Weights of a small GPT-style language model, trained from scratch on English Wikipedia: vocabulary 906.
Each number is 500 + 40 x the weight over its row's rms, rounded and kept within 0 to 999. Layers, rows and columns count from 0. Numbers have three digits each. The size before them is the row's rms in percent of the matrix's.

# v: layer 5 attention value, 256x128, rms 0.31, rows 103-127, columns 0-127
# o: layer 5 attention output (transposed), 256x128, rms 0.292, rows 103-127, columns 0-127
# q: layer 5 attention query, 256x128, rms 0.248, rows 128-155, columns 0-127
# k: layer 5 attention key, 256x128, rms 0.261, rows 128-154, columns 0-127
v103 114:523504431501519476466492429503484465540533580505483499525570509493501551515476501407450507482463554502479469560463532463478522574510546433444538493501530465497509573506529521415484444489466452459473551441419534478419433457421494544469539519528488559462578448536525469505493529521445532494504511484511506503435492535566504505522472533513468528542585519537436504517491509549488398498490
o103 105:519430456548463460422502474581502507514441471498476525486449517488523480455569558491515475537533546453541469523563522456504497466447467496499484437540536519537539496436471467479484478466470509531474481496442509516397526475522480601578450511524493514538528506489567556427502479518463531431442463444512446490472409496449525567506519540581430520465513488523556559500523544511478467505480
v104 100:388441471556478494536479503497523502548527486518523517574475451460522447477477542449494487456545538518508463638525538543495510466439515467525400525508470449458470498527473492494463454474544529529521549447550547475487545460480445550481447497551527528476503429480517477476469557512509542465566488555476527484484507521435524492533534527592450529414487573496504512493517546439505483533547
o104 104:503541477483456582557525532519455516528467500485554446491444519489570481490508495505544454456478446437430448550554517484502487497535521555547446473515494508446492435504501559484516503510485563515466527567471522534509472513520564493496511507471444514539524425497540462568501440536465543453515498534532428581547482465485469548505575523564488425433468470515545466495580600472485524557451
v105 087:587494528433498487584481525572426479456437535481476567432487433488524496503472432523430483536459468438495466460488466591484536540538477482499462492489537524497457438501507481580481484473530536512413508505504529481510443548426525421495478544422506463542566480462512496529487517501367485489475503466448510476533527499494449442517487480487481512500482557549467509447472479506530529469526
o105 093:463494506535518480496522486472502547482565423545446452529528534502446494503507575520489491536470481478534490539540541475443569484439517446494527501450523442521470457495462538525519496523540506491530487542542509521388501450478487543379512590461491537467413487546508498502448452534537507502576483492463447526551556524455442478555454563416488545539494496541501487501474532597500448509519
v106 089:475461553473467534532476567486523491513404484497486494511520469552534493462598560495470580458430514459516505536446508564474505481486518565508431526447484456558541502502508459427471494485511547539511565540494591468486482495531561466484514595464544525568426540490506516534476514505491476532459418516508531536518416548479463454553541533487486511509526506456569532455476459498452426491505
o106 087:509515518445515490469488490428508472584544451515529484497474456496480488506454436523455486472571479451519499546495554537473578580465536445477549464562596502474585471506478499490541497512539506505419517482464585495499481463480496457459501497479517494461501487414438460620539521450577532449511515469503545525449481523486521549475557442453581488491478523485536518508493535561455517461525
v107 093:501481537460481530506499461467550506481481488489472497534468449545576468521445556508438496479449531507504518437484472553437440423498593523483426524521409490501520511495517516531573453439423459505474503562559504532461536497463518470515483506505461517496476529417487422460520480455483519481445573574462519567471526456470446472483545476473541522527471462532540528550472522438392512532479
o107 094:531457529476485515502453465533583504563477407541515502480522452434475499622536510518448494430489542476507470489394489493437530592504574492529518516500503552506569506488531525503481471475496474457479456468522498484509494523458526544479477503495442530467479493503571455551526435522597474496483499517549460496493529554603418432513490436456497508464471468486520477476578493534541498476494
v108 094:507510515478511428462492513500500440557502502538521485444510530544531555514561523589532478511455544476496424535446512415487457544540487455431481513537464443540479517567588485432517523462478498500447618514489569541553510455512448444472529517564552583474525524501552526531466500471499479501523491535494516561436495508468477456410558463460527508494585482507463451507518495478508487466497
o108 093:453497566452495531453438467456529461390453484477520511548426543511520525440549533555545459464526592524478514534530546490487512475496463519531587530573539550528481491452488511495515413488513485445515456459475494513471487500605521464522508498466439484454505566460547456516548501420540444504484426505504488524442473498445534493486474409508522532502513547484528531589519505469467493484496
v109 099:509469536549494471530534523514535422526464517504448539535474567466603509512511487580483511492517578396453489432444505566537460498485478523505529514524464447458437512496555491501461532435530472496537455520476457456543486499565496470510503512465449480476462567533450537528488532570470535504453458570480415521621503481475477475470543558513469571542482505519483510458523504467502569495510
o109 096:425566468429570478448464465464527521482510514384476464430529602499428484522502525585466512489442487533480502446435496439484525508495536492538540497545484417446495514560515534539415465521523503498490423550511466438498498546485482541500503481535451580506492498514427580514549511500499564483494472510491487583551495495513486587504507498482523494558511511486485532523483542451495517519461
v110 099:494521445515521510517519447549517513478507503435492553455475541542479509531545504511463564478451552473502524462537508428482592561472535498548510539489525477487462476503520508482522471501506485505557426444476455519497512505528527500458588515490515483457490495496479471498620468448493430434586545466558459507489480497443546539417503474537488472467439473484529523408463639468555509532491
o110 100:526504454516456475522526516443517529477568515531443448512469429510533533527542525480575588488545602486542505471443509493540503507540546494410429507500533543544477582508581439565467467498492480497505470579498462534543548505440406502433483524557476501538479440467542483447501477540429520506446497501503523555468516509484479524534536501439492530487505526522524482498526537392463471482504
v111 096:442499455478442481463542501437554474553475490526555553541588535444494499427482554474450538402524459566521488509486499482467421529513447542506475532511509488506507538443587445505536489479530452496529484460509456511497523524459461506417534487476523547448449447422519518526455514484415532544516519460557528481440444478495447486495435453490429475570543499476506486501499538511548556484464
o111 095:550490493480541560452530529455441512548457477478495506544544501560498556465426560476529430514525523517523496463508474407475539529489550460543477568407503606510527486507545563457485444522478475474490518555559538555488463480512468516504469491551530522518552521470499511535459462498493509483532429546562512530530526546518546509476555519628439622490497526504501520514504468483517485494542
v112 104:525479552466484498556467587507485511480514526517520465532573494475493502508439554499523504522490477555521461603447496489439418575473517467478478550555460577425508474511432504425463487487507496454479522472488565548448510461553528423456548494568494524454492466545493492490497575513404550517417537486612502501461483547541504505517476466477511520473541479519490468498554519452525516510461
o112 097:492396479479509598476538498494464463495531488458485542525456438553480485530474517537520431481546527491479423554544464463493475480426468471507484491574538519497474484471477529499520394540482503433505487446427491502474517500543541551537490515492497455479484556522503535485486476474413479458461538486601401565522503484531475513500561470516569522479504507525419544478460471550499447558560
v113 094:488510587532485461490554502463484516545511462503543501560446512568541434553515534412476471474523488456502524548468492476522543511443512544479482476441520548550491477481476488460518451447506523565481466518447458519463494540461455550568551523497401469489528564469461409524516525521475578435568528520503510425467472483464451504478600592507500501437490512534484486451527473478543532516467
o113 099:533448500496503489490530487484518540475483487473447472474553523509495523503559480425508473535529427482467465486532525510503496498529521510487485492510476506489456539518517574468508468450529492449533485539527535544481564515351475524541419541499494450500493425511501507473521472544573557569478539526513487549472518572454483532507518430501527450405550478419521486459477656485468521534457
v114 092:460568479533549401583411443452549497516498503519528526519511478431496420517499530551496500530539450488510563540541490540500487498477495510483544469513505476492599516431522527556559524502508423465523522497569502513483437449508579449499492504479527559500544547492499501545494548447499533507466567502543522578498514492522507561514594452493453482428473526521480513440424464551488479466528
o114 089:503522472543544539551540427516491446487522504522568503499512567436487493480494442499550467527464474437476587463525495514481537491501496520499516467487587544518536516524491463543462417541459495465546457481542555516494501505559485543416583530542529500476503400519460538445466459523508500433524547451488476535528490461499529414527505443570405436525520501476446542457514424487535528507470
v115 126:519460498531506512539533563546483606490550502516525471467506512444509514506545491436477493493536519457470623458531485469409514516525526502494538480471484519501558477507519565535480486496536558534499466451583531456417515601490512493422482514525490440472531434497511500530541508490525439515541504475489473486555588501494565519481398521546558463493481610541498484522446515509529520525482
o115 123:524524482558480487522501508484446565509536521546454432470516526511489502482539474518545536463495462473570506475486499509524528552453563571511426471484482498539545516503514528534514542525550530553473467502520479527517511469473541558413547481463524479460469528550506468475511509532297472495556555484534557441497533494504506441524462500476435518502539499482518449522439580459556533519568
v116 096:491412521549581484461441513507493530462539468518476500571518506511448558518472492527485537419514492462517544455525502536454479525548440541486501513484495515503506526533511548540475504545493535545485494483478485503476511505513660500467479452574509477500525518539593530592489493479549483485568507411511532502469519474452507463491522430525573470510451528460571447502501537541570591515475
o116 098:496525395549466486520553512457442589494474516496527495488483537556478476574498538523518475493547502524523569501491404540498462502499507490498470581502524522475559492523515492573515542506470492488515482485518474525558499530521468552460512658522512464474471569507482423506540571530490453433536528521438540517499558484531495444495490494573508548462567456481501487461466575507565449492505
v117 086:538493488478467532546509484472546578507487482506512514457462399466545477492499472464604561467477454432522488433517465456472568468473545511572464527516474506456441509544560545518515498558526567519542487537498453517448525569521506511538462525456510508489545527434513506475493533455525439496527504491453482423527442531490458551510468586453506472447541532451479572531499523508495581403490
o117 082:526459532435463481520509530444454462518506518540471447593475520516452477502481408513480553552517528454523471457481494504519517474511561487522540564474515437498463473510508481454504553486525447568481492553478446503534493487447590525398477527511543520556448475491563502527566466458532480560576497530509588488469568527516510422438490535479489495534482498433509444488489456491521583571473
v118 094:524425480533410461530504520469482426517518479515443509427457500598486594513511542547558585529539542492536542512489468516514491496431501516489494538494519473549502517462500508465502504470556532508492533516518545504423447516453445531511495435547528443559448538469401515435547449536406460520594502487500450538537492541449474508486548480545453520480550493525529530541536491477486467514490
o118 101:540519562495469459460520512416527526481476477472507477518540483501530554585473505448570540472457559535471465529444515421496575522492527520471447496506462470486497433498495492466498551489496477490497489463492521537519512399524521522475513501539492477526497515501463510455505550439570541447575476456526428547540468481395494540530521493437580465455454494464515502496635585532511518473478
v119 090:515555532539438499430463594524450496498496492491448469540465444512469549482505537508512518538437551493494527508503497505468563501533481503519547507532571582528451533522554500443477515403487506552483410463491525540458490484552439580516527511520575492490633470515534506490432452509522498489545482477482486575399480502514532473502454516500435445529502541451510489434516490519518467460495
o119 092:519540532554498505454478523501498475531465487480527531564461453545538548449516518439451514460482470465546461548508493510525472445400453472451409474499509501480491489555425444550519476533541510536511495535507511552486503524478524426516404516590572478430461526485575531478552437489451460492536438485470529535536461490401512590490520500548511488458563526486524433453466476485518519498496
v120 100:480483536529425512445480490479548502558512502534498525388477521581517484526481532460507544565472509540414457508505472558505502509489582458452564489465505485447480554466494434506475481452497459402504478496471507490471502534491516491539541473433494519466566493466484528480552470502539510420488458466378567553455464485516490501495505515536459470558538536511535410469503499405537495526542
o120 099:530534552534474521439458530513523521532528448452519452507435507392506448493416520428490459481524524520537443454494512454483532497464475575463466501564526583523460543490453445519506459563503529515495544446527488449486535541479529512553417436497423508564489473512485478542505492551518520512517492489531541492540484546383584483453471537489492512508539516460489478517489558463397512521517
v121 088:563497498472435574523499491540509504521543565507543462489512482508492468493489457495494573415534486490535527485531500485523574571471477487494466457542447523508473497461486529458489546526515392462518440574502464503525564533552474551554520568514542450537432539554551531486476437477483418464515484482472530475545480467394494525523486480515456512451490536475438506439532465438544515479598
o121 089:497475496507521564518511504465503482478509554567437417546491493469430530448423499476497582499476500494457547517406443505561515437493480425508502532449576447460463495439491561500423521527457522534406525466470483474537523552464488503550451491494514501489549443527463429507484492432524600519492486489489512524472494436476468529469472458424542498504486522482531442464526495446523457558539
v122 094:513502466474523502422477499559427545452531433455508469503502532544484415443440442470485461506535520487485600514513537491462546511453480505449544458568559506428503505545505504544516515510547462431544526501463527423493506518510480503511437521596464418504516458540473485471413545532547509483558482512448507514541449531462538529516530486565430495435522486542529455451478491471493573471473
o122 092:497469482542534496602499505530457476439507510523572486504535513487487541548433480522592511494472463453509503521485485497438461447532520529464446496508466433413479448431534459532492466545496504552542505426497493505519440591416547494556473512432529492480530518547466517474490445485481501505574497491441535435487524457488515591463485563555468493467509535467486471502541607436479502485506
v123 097:511475456442496523625477461480507443528565476471518458507513535530542494423513555429486497461539487553519578559475513520455427574535477468470444510558516490509477517554471562563455548435511482546526548542441502572530447508442457544531478449470493511504528490588517551521538526513437482465514498481425548498488499484513484504489482526516524433516467489526530479443515436503482493500405
o123 089:472471473469552547515578440538549543464485465570516527425516514476535446532463505545470380498513479481449520473446508481521583465497511534522522460485490460493438484433485564475522555501495469537483425515509507528522553467514515564516457557479486506493467464537498541460472532456533501526490436492471520558570455497488582558535445515516501566377549482526489478453543500519515489521575
v124 095:447477583554527423485504492557432478453506480452522497478496472522552524511414488505462526488505530440502526498504512551585514432450497517500527471545437514524418430592437558471531486466412559547473506526481560542549499450548475449483490481491505514417492509462481571505522527532452467490522446457582510512494550513426466443514494460545502482469487496466565485468490548531482468511524
o124 093:480558501524479511516507446512510553522508429461469482530547515553545512520579561516595417459545477507488467540439518541527462528467556483506465541513531457414486449577560452471455514545555490455533488467511534504564589481519540567559552575481480518453487483499541508547531510517533510518475484524470446484567452519408443511520513505510573485520556551476506520508491516452450472488556
v125 100:480467463534446546520449486471515533450505508546511474545521512536474507509544424486515521508557478529461437490508522478534511507572554463492509481486477623471559513406521481561474459443497483549516492469498524480466579498460537546477503484533476490479465495588471509552484477530560445497529486481512487453441381529591523371494443534488518496527541518482528464515497437554469503453484
o125 099:521447467536486479505470516443393515535563530535585552514519486541525453440441504489500575460522463535529490468438509577555467519442441547469481518539523517551588494475471543493511532467514507509463432464567415490473500496498511503563512455499513494513544526516428502485535485472588517494460465474479487460489433477491496527468549534517443543486531375499469477486424534552503496536477
v126 093:535509426549493506464476501502427555439510448474464560463439568546483536508439530499477523510435499583468441461539542499511519552568555501512429450524541468487468474518506501536473518572522521409498532449544551522503525491435487512487419565498434495501456505557524570597440530516539534506521425547473537503524500545497486461520464571526424478489492496495493466506498497447551524490497
o126 100:417484522552373443553532502467447511491542486508538463560486536531513458550406528543490501553459550480534451519462450511498478502552432496500422492507490465435460509440514529559487446478539518545455597447479489493525553548474476416496495506468478548479458506576483540520438510547538485499515425474491457527430500544467533511513502566528461507463515469526521512560492518482503553502472
v127 088:495539535567506472537515493473512465504456557470473494490506551539550514506517521511499454477540450495425482487435413410519492477467483457541435443499520521465489572522506518524542495502521527498591532512548426503553536538506574529470505543553538577491517432538493517531471485535403582517506533456501480456457574431444497469552509538544509532462553521537488476445494554445458475453553
o127 092:521454546456470433531500506498442517485480453501444434496492461475504513528532459553489473540436530483501486560495533497545547472533519490521496480459437576496489499483495585479511475493477496373576456494482483530471453534505418529520500458518431584455520466461449451460523509577523489499508476550483477570565504467490518512500457508537516522585475571540520509480474511452534474608417
q128 090:538470410459506556461521547539527489507495440470464487518572553488568473509486474550499622499503565493457478439481557418602431432423453530493564463534496456507407485517504500534530462489484513491501504517515541500610481519472491424530496484577497498449505513471515479489533560476473475536472538439472513482483420468484483517503504504475563529517527462486497500482473480510477544435485
k128 090:501481556525526503529463523442472540581494500519536467491508431501411612540554520499466416503459482445535529542540512562455589515497480530470474497520530507498489462474416465498577459485565485524474543456468487554434506463477498478400520528517435525462559477525448476514518527548458549493537512498487461475455513479538511486470580499542491467459500570490481485533502464500503582457424
q129 098:460512483498470583490484482515562545512468476423487482483528494547553487578448467484484635491546425479484497476493566487496466465500420497512555441517473474531553521484556525520487483458503507532540475483497462508563415514498496533479505437563509550514493534467391555481527495471462497567512495466537558522440510543530526481523471466410481469487452479442531525595486486567521495478471
k129 109:518531500488478509486548467514525522504526490493545572501513439581526477514438470520481468483449515499457526512436418536529531546429496505591505456566496539489482517577500497472489523496470535546503507478532425418520415519569508482541493530541485487469554443437495487531517525483420515544522535514528548542471489548440493489496495517581543530488540575455507519495348488529534525459461
q130 099:484524500546541510473506600490520433544440491468489475513516519534496523475497489529512502409495454458508456476494451515452470452449514470408561482472486489462627493487589475545526470494486504489490442507548459510494552573486471528519482463485477528522539447549437472469542483433502532528508420494493510475406504548476540399523472491559566459510538553513427550455509513510496512450476
k130 107:525473523422518566506533409495539444527512488506512506488483448518457406526450510472458517504519529428428502494527538545527516503466467406477495510454509487460487480495472500522552499463604516451511534531459496416529510493514511529557472479482532463542509585486547430448509481525464444430550468458437536561482461488526483541485445478521552482460534498411513525480471508614540468507491
q131 103:547474522522499460482532534438531469439500467475427479504478489460512483482470462492424562456573532407487407498460512440488522493532528515512569498526468465518577504504495548554549477441444475526512512427520485558560471506554398560573503486499507521477515490545482488493487510498456493504483452493468454542531508392469489492489444534517508543526521499385522533436499488569516477529442
k131 105:470511526505515495524545502404482496551472538491497594494494562464423492493493506500485483514440500524481478507455414497533520450461545576450522501538546543528473522513536548494526501537554545442511479451555625450456548506518520522469458524477515456482514498491453484491460472457557528463550527511529483463438531464447550522483558560623520452566581514523512516501524481544497496564450
q132 094:535557494479453579459482519482532500479499526523457499545484475430419501495510463503468489548460468492511577567535366501478493532593569495413446599474466591578479518504478440471472525512475550412497489528461462468503487533513564552489494540474453490491489517509478491503459542513448553520469515497511479529472492482497496531489463425471479498489502553544468454426572495478471495523483
k132 103:588496453553441535527483491517477544423542573491492448412473567494552465472492503516550500571546496522564521491483484486447504485514530479504550503531462489488477484463561532470531491419501532493500520507461486522470513473494514453506516493440489504514472515596471559571446427503519586529469511473520560465541582510537470519629508458431446518500485510517451516472481448559510437510514
q133 093:487449510567528450521426523450484442479502470494436477440546521526524595560539480427482475480524487503485529575443621509507528557544488556519490473471442542478533439471567545518517470460420516520496496533516498475469518488440542523430506547500467464505547459477457521451518500471451543518454469537546527512507474563524530457466465489522513472536495490536474492526544602531524588446484
k133 094:442543471554517456517480463465503493492548480475474498452506515552483534487558528501511560530516450560528518514528424548490464463466428504501482570579544464522409483538403496518456526457532518535513461453469523596500457518490504462499460455568564479531554496408481449488488501518432534545542529516547481399547516470492512522496469528571553515518538506498546479507506425445475491494565
q134 109:474579474476520499519536566492548544545513524563494507510489518484490526460458485504486466445429493452519521468464444514472556487532562477504482551455502489482490483533477501477594507506511537580473483419515449472405497467456524553430479497529451444542521528491528452451530503431431469474498552462499479447526485484527536510544471491395515507437470605533504486573504554497472504593448
k134 110:502466431535509539519488486473550530472484530447465429481579520555511536439411551551460487509490482481507472486562473491477526492526514495438487464451522460499523483510508498515424522479401512488529547427514462518506480417459481443505508503463524471482493496551454557537480520463413672466470472488517476450508513510464472560544522514465499536546522574520454557449506500477546522461486
q135 104:499509484430558482519519522610607493449470476490533517492572487489497465493474481490477550481487542578471471504458496462522453483545516491522495514587537501449557419487466554548551443537509506482506460548556460532543553569562429457569483525552521535495508489529444536538501469492429477472505509481467523514495450527549514415522544445590537523492488490530488569483483433478510475507448
k135 089:459492537535528444460486571445449598510496579482455535467431505500501498550558441437543517543478507467549516461545513477487547465550549520522524525505495557613490505452568525520495491519407505495482500471600538514455514507552477488493495552511469466470495466534500505504538557489470500503505526574522542518487566463480492464524513463522465540466442413500515467560602457561523526489513
q136 102:528522490438484503511468491509540469409475542532560485498444513574501480479522579507557484527558534489547505481508492466510458498511472492530495472500528529521526496457553440515486545501534390484621543495512482485482513515577492485505529572437468462461461559537503531578508480470561438496549488513471514472562516496568526459576580452519474480555467486450439547446443419499513506464509
k136 099:524436572466460488404607491480552551496498539545498538466432468528459434526495443474419514468517467492430421515505540514493533543540472465482502548452488508511467541559442443485462523517492471482495518514526531531508494512488521578530525526475506514518470557566572529440530439514550452536431482516471530555442502474437481441471466471409482487466518490474527545541515551564532487524513
q137 107:461450467495442523547466582483482532546516486471487539448418429603556535533499469573503508505462475448487506495577544509481455550435465532510480544491498561514495492481478507499529482484543475537490552521516522581525490428517473504560461478425499513539487484506505441548496470412423498509495397492520479457532532473451476472548525464544475583553551482531563521471520520538514523430501
k137 103:548440513577452542478489510469521502476553516514465518547542478532527530472541526444543531538419536423518475420465467517520565512491527458475487474520494518514426518496515522471477602488527485481547518474494447483516501502548582488413456537470498483576490567528513453451471432468499474533571559454526500431525443446465498596497473513589479524465528501525437480494495538500439462486461
q138 102:476515452488495502487543465501508453498494450510588447571541542547496565512506463507556524571530540515599506498462516556558545501514418494508542549485586597479486537525465449480509522492484540538494417494539489499533490477401490435482510542617549469436538515479488527474462501448473475482489520416487491500440505530490460544521488458480472547476532540457514471580507461504493497487547
k138 100:511486533505441449496444509488498478469517498557470487511535492533509495580483477478531461508497502490511547527467542544486482435449593546561509423500512504589524512545504500485538428563500576503520418480436536467519492475517447549548428500428538495514486565458522500508521554521556470501561504564506481433410505515451509472496490516519440520536578479478523566450447544442537555468438
q139 110:539465508542485526532529499489428514496420441520476549490467534502450513463535433416569513521455508478456450416551522464589535488479480467526515547489481540428469433518600445429480502500483533433500468486460561477559547504545478536571504551515565451525480532499471595414534494513490502460513491523512460493469566536527527518504518461537460528515504510467463466524494523525480544489425
k139 112:458475473554516539523513481470459522496505539564578493539453482498463564521497478517537463461550492390561551538561472554505516577502553469453496505444569456548526532508520412464493459473540517484485525525514562511488430559478462435452461541501504493534458500531515495517524467493529502518537482575488537554525507491517509582488604530528491447498454557514546535500466482490430568570553
q140 096:481556532566523497537508554511501513530533513544557540584503489545494465540523490473534523510490510529452448499467533490557486430461528518545440501469460491497527570518572546564521529560514504568485527485434551533425383514543441421517529494480507470531445541550494543504434496475491570481572447565444458584526479531542460541497554514519545519428521474485523544532494484495513526493479
k140 093:527488526533537464413485434493532520530468536545499512496511460558465545510531436506525476500539485525507520479605478475536486532459492535500524484512499535471472631505488510538458511531402512466464539487528478454474664486466534532490502441534546455534477484506445542454522481517493520499421508523492484498499436509504488578501472434487537463508530499484441483540513445447414543535447
q141 106:513447512506454467486506533476522476516504463503472520449508554527437524476416461549490466484527533517590458460501469419522554440476518525484534480521540432517478504543501512608543426460521464470513488459471494496503482484480513519507405403470575482488450560508492527493510521503553525434567522520502552475534494523544565511492445540537475521473500536541437542539563542541431479409439
k141 096:490522487477518477497550524514511487431479445480509510475529547536535493442447446582501418509478497464505453517551505503559427524455519426524544422501519444559508446513488426470532485522519443524407463525494375519456476491424512543458480528585476458490474549622542494513486493524443487518468471515464551413508514486516511541491525458517529519504437456474520525462544487497483523483506
q142 099:523474519584501482490459553510521525598466544589481465496483489516549477500507513501498463484529465525548517520471480583517525526534541489504517514437487438483572448474578487470542458514504472432551451495503528496536533482584444494465513494569446473471522494538502513542419540531527553551493468521487492497451549534530431418560457524518563434463425512525515583417517486508443469499475
k142 096:493470508409491558488483490496460526574523512527464459468510483521511544500498443511524527567452421592470444507511470473567564484479476479511521571494556476490498503535511483531539506463537581433472570506525468473476461550490510519570565442524504502503501510474421470423476463465545454465501467510484569501559433487451569437477480398520476526436458454443467511494507488507525488450448
q143 098:540450568529478411549487451493486519481535545559516512523453517588495451486495546501505551460444540557522474508440497594448486506464534423468454509504535537453492422544458455512444560489503529565563457535504483470455566534455446513489457513515455522533483495494531519443519464460512462465524465481490522449557576518523505472528517634472510519497425540467460525531529510508520511514541
k143 098:495453512453447504543523483428531539495436479527515578522470559500444440488452587431462537545504551512480430515486489546549494466503476445502521501494593462482510500519456456540479517550537540527536549500551519498527445453448521473491543509478536494537569493576402490488544551513463471486526490568501425544575437527480492484510576524529509449481576520527450540453544510477486467498461
q144 093:533537468523502529487497553541533535526549490401419469516512549497556517502486495558524578492497501510507450451516579477488492507519452467459545494471509525473529448497593520552456426454429524538538416506577556547524519535473405493479470480542507471474474512510493507525533515423503560508470494460506518506441533540578490439565464496518475487416479486506548459525506460468461499439581
k144 092:527472512420477529505471405532548459434491488482480547526415392506499469564492426479498479497424538506429490500458445488500499513446499512473504435529510500530540491576488595445515497508572470512526437478524449452546451447514493557563511524410467487475563528503515527504528503550456452498531502495510486482399519484471529516451476494564466504521483549465487528480473542525536436457482
q145 084:449459475465522486494500497517486500504448549553502464480409523503465472485536531441508496500445475451514527493546425467455558498485552511534435464526530565557544545501426520536412513447520476487492423472453454564535534483470468559492535508485507504519475488471498549496416519447538523429474473558455526503505582497517509552435520475510496413560528497453478501443587505442513482526594
k145 081:484508491505521527535533501489592500434541546508530539494564533477455466523442509575504509585505496504434500519486500574507420497493457517494583465484516447485506546561583523504530515571419518465485522494499564429504530506482508517557463491479525495556452457537530541478481418502478549452481505477506462470595420541509439510504425494477479561487454532530463460554446572484508525551508
q146 088:478482530531493527532455557490504508488564543469514501447526488450511484370514509442527502525497532495545500532540463469474530534582561501498463479458513506442466548447406465454586477455462500457500518431478505535599519451559492534453549466483474528503409454505484500489455501515502525496476472499435438524509543503532552602497469511545517474523456521521467526475586458541503557545547
k146 084:485482532552509531482466511544452423486501437468500467472526508455504505449490494452487560520477487436478496501617533422519561496539514510528478502423499490484514560470450531492511501494450517513535548482518436509419449526423488495469506444519478494566433457510472518469500517520496521448509518507460564391560524508515449593496500464603508542575431479513448476506480490511461543519575
q147 107:564482473486599596497510492531489424466560423456547483446574386464417451521433487518488541509538533504513489491486514498475458524469524450536484461471507478481535536478486428522500465516492482463502506475444576473522418478504528509500544512550471549498514541512498459414515560487540491421538479478463530449438381506513513519514456513480516494518490510527482568541504503543515523514548
k147 099:517471543511470483555592503538498485493466568506452496529437517536491521542532499476535520477563555469501522476595481468533549505441501469606556492511500446565501514460522572490503511565625592568444495488539462581521506501483439587469482447488460494476526470537506487529528467470457481512527501472480530498444515427484500484485517463517462459488513616494476467509494510480500541503530
q148 097:442475524602471490563567484517507520488484470512573509513529478567509523573506511493542478582524516395510531483536529513486502504549492538529437538497488459496410477533537509498471499433508447492479532466508476510591424523493492540482571533509613496503541549547528534518506567532552550510485524533470493502509539396506494570479512560432487436498477556461514504515499473470565464499497
k148 093:487559501494545429552489448496508414487477490566513533468503494532478485588491471487513500589526515544498504472544536515514530532423534468563512514463545410496520471552565528445487472545406530509453503497477545490436554499496445487494445473511513520473531476508479477497469516461456495498538503487546514515559503471489445470568442576468490562514554469523563530537428612530457549561527
q149 102:505514521518559492564473473521516479572537601502492531497509458483485502505555504394463505485501552563483535533505460550509479545404477566577558529509571506502522528437471583521492482418447572536453490555560549518527502491504542512523590455460551443482532500452524514501480502504547472425543503553516495478512554448524488533521535488434475449518498476530427496509524513564527514532515
k149 103:410493524608456576458447512481475450513451569573483460532473436536490519487476500475515524575483467523571478512450531487467466456540511454446524512448473511498501583522468517509443516541468541553443500433538508450544503448407441537495518501541562543515502436509487482444459488511515473435488534512538521474515500424521468483444495538443488461489479525501571418523468488540519517487461
q150 107:496462484581485458475550484500527449621505511473503464506507515487544529470532533504462529439486507431545497534519456458498557515514516486470462517523417469486506507549506506442489540494529522424557526441490446527536481486615547491491478534528515495482552525539488481523570475499479459510573603552483509475548492450446505475469530469522523460526517535516423524516567459414385494486538
k150 105:549442526434431487530505523471523549529496565453540552404479491570489488498501472532516499551423469491517561504507444464615474479485492488534503551492502527573564453447450565522466485494459562455499495508504457468465475388443477495520475461525435528494527511613512505489468493478524490490577438506518510491572482539481510496513512487603482493502458534504530477553491479501561470487500
q151 085:514504505571554523411480508485502430560526444386482406489523491486505573475536527447531536429555514507475533493517447479480561568456499534482523547483495477503475482530425485526436556522475524420481493432464423567552492511528503441468502455470517499561531526505441396520475519523500523462470500509515484525532471471428446493528506482518501447453502499491486478495541477444458467502577
k151 142:457485427565504519533472532533426549502435560522459519467437496490534520454483495506527513518504440518514511450515474468485489498559442495505526470435462428520488446512430503444538528439459472535536539428422454494519497482401478492507469485532484514479441413578461562473486516510522502483506565472508466464549545524472469565492501553416455539506575526525490471482550502460415459529542
q152 099:552514469465541544536480552501436506506515521491518488494505429469487497494500476422566512531515482486501527473460489454436497546438438506488628542514491471403543454518442551529425481506473468516473446517480528479481482508487472482424533485420473405473540492523518465540481519472396579424547504488508548477516545504505501535482494510497464436500549509546557517457514595526491510552469
k152 101:492460446499491542535532422440499430476449431540464529485412455535482562503517507483533522557525475467506551435431485453535454502385482542455491498528534529524481463518545530507513622533518495554527532499477535516606556525541532519528491447547487524482526515471467499510446489511438475467508492497462529482413462482494522509501538526532487500502477484502532463437456480520567428553575
q153 106:442493546535536551383534525514481503516514531476590535476485627519490457454485556457483507541515498454506432559597494517477494499536433533494531471492505512481460460513501437481512543477568475491505518463461484517497475430476474458523400487470455499574516483574487476543455458496446461495516504500527472451490514473546465538532502534615447491502485533442494504517529562471570487484503
k153 100:544532464482397503448524526508560409520446442463490508491442522507512504537501573444559448500523486446433447423547508521472549482469509493565487489468550522537500438524500488518499512495409547475500487544508494412534478567499498442496477529521529515545551547470481511479514503596508531521440472490437526487481489489483518597556549545439456524461492448512555436519560457490505490454480
q154 100:538506553526484493469560551521537507546500512459484467478544457545504541434548558504512546521473455481483447535460461474545579484493414486485429513472510458502481443477526525552490535481506498471514549543419547488481489615551563513523459453442508482449496414488424454443512596518509500484521458518470533492465530444538518517469558518522458489480570454499508527518517565537468594472535
k154 099:498460528492472534584543523477473468496424452437554509520535481556457472527520437406475503462502440484508507498519518468497452484540508464485445447439497512566503544433540440441503485443531468512515416524492498505451534487487576475488460450562511493542502482565545461544434536529489494489504462449486491414566473479565493450464545522479473484433482506482415415502475453477459555513468
q155 109:530470472502455507532444532441462516506433546416520502473478512479460501446523520499462445506515473506500480487462497505492507530515516590420528502460530496482452499541496526431472460534509608510566540510448512474444484522537536532439582526543448476576427472543499549526548500524538529530620547549537544481463568477503505538493485479542460493516483558469497485516501505470491572385475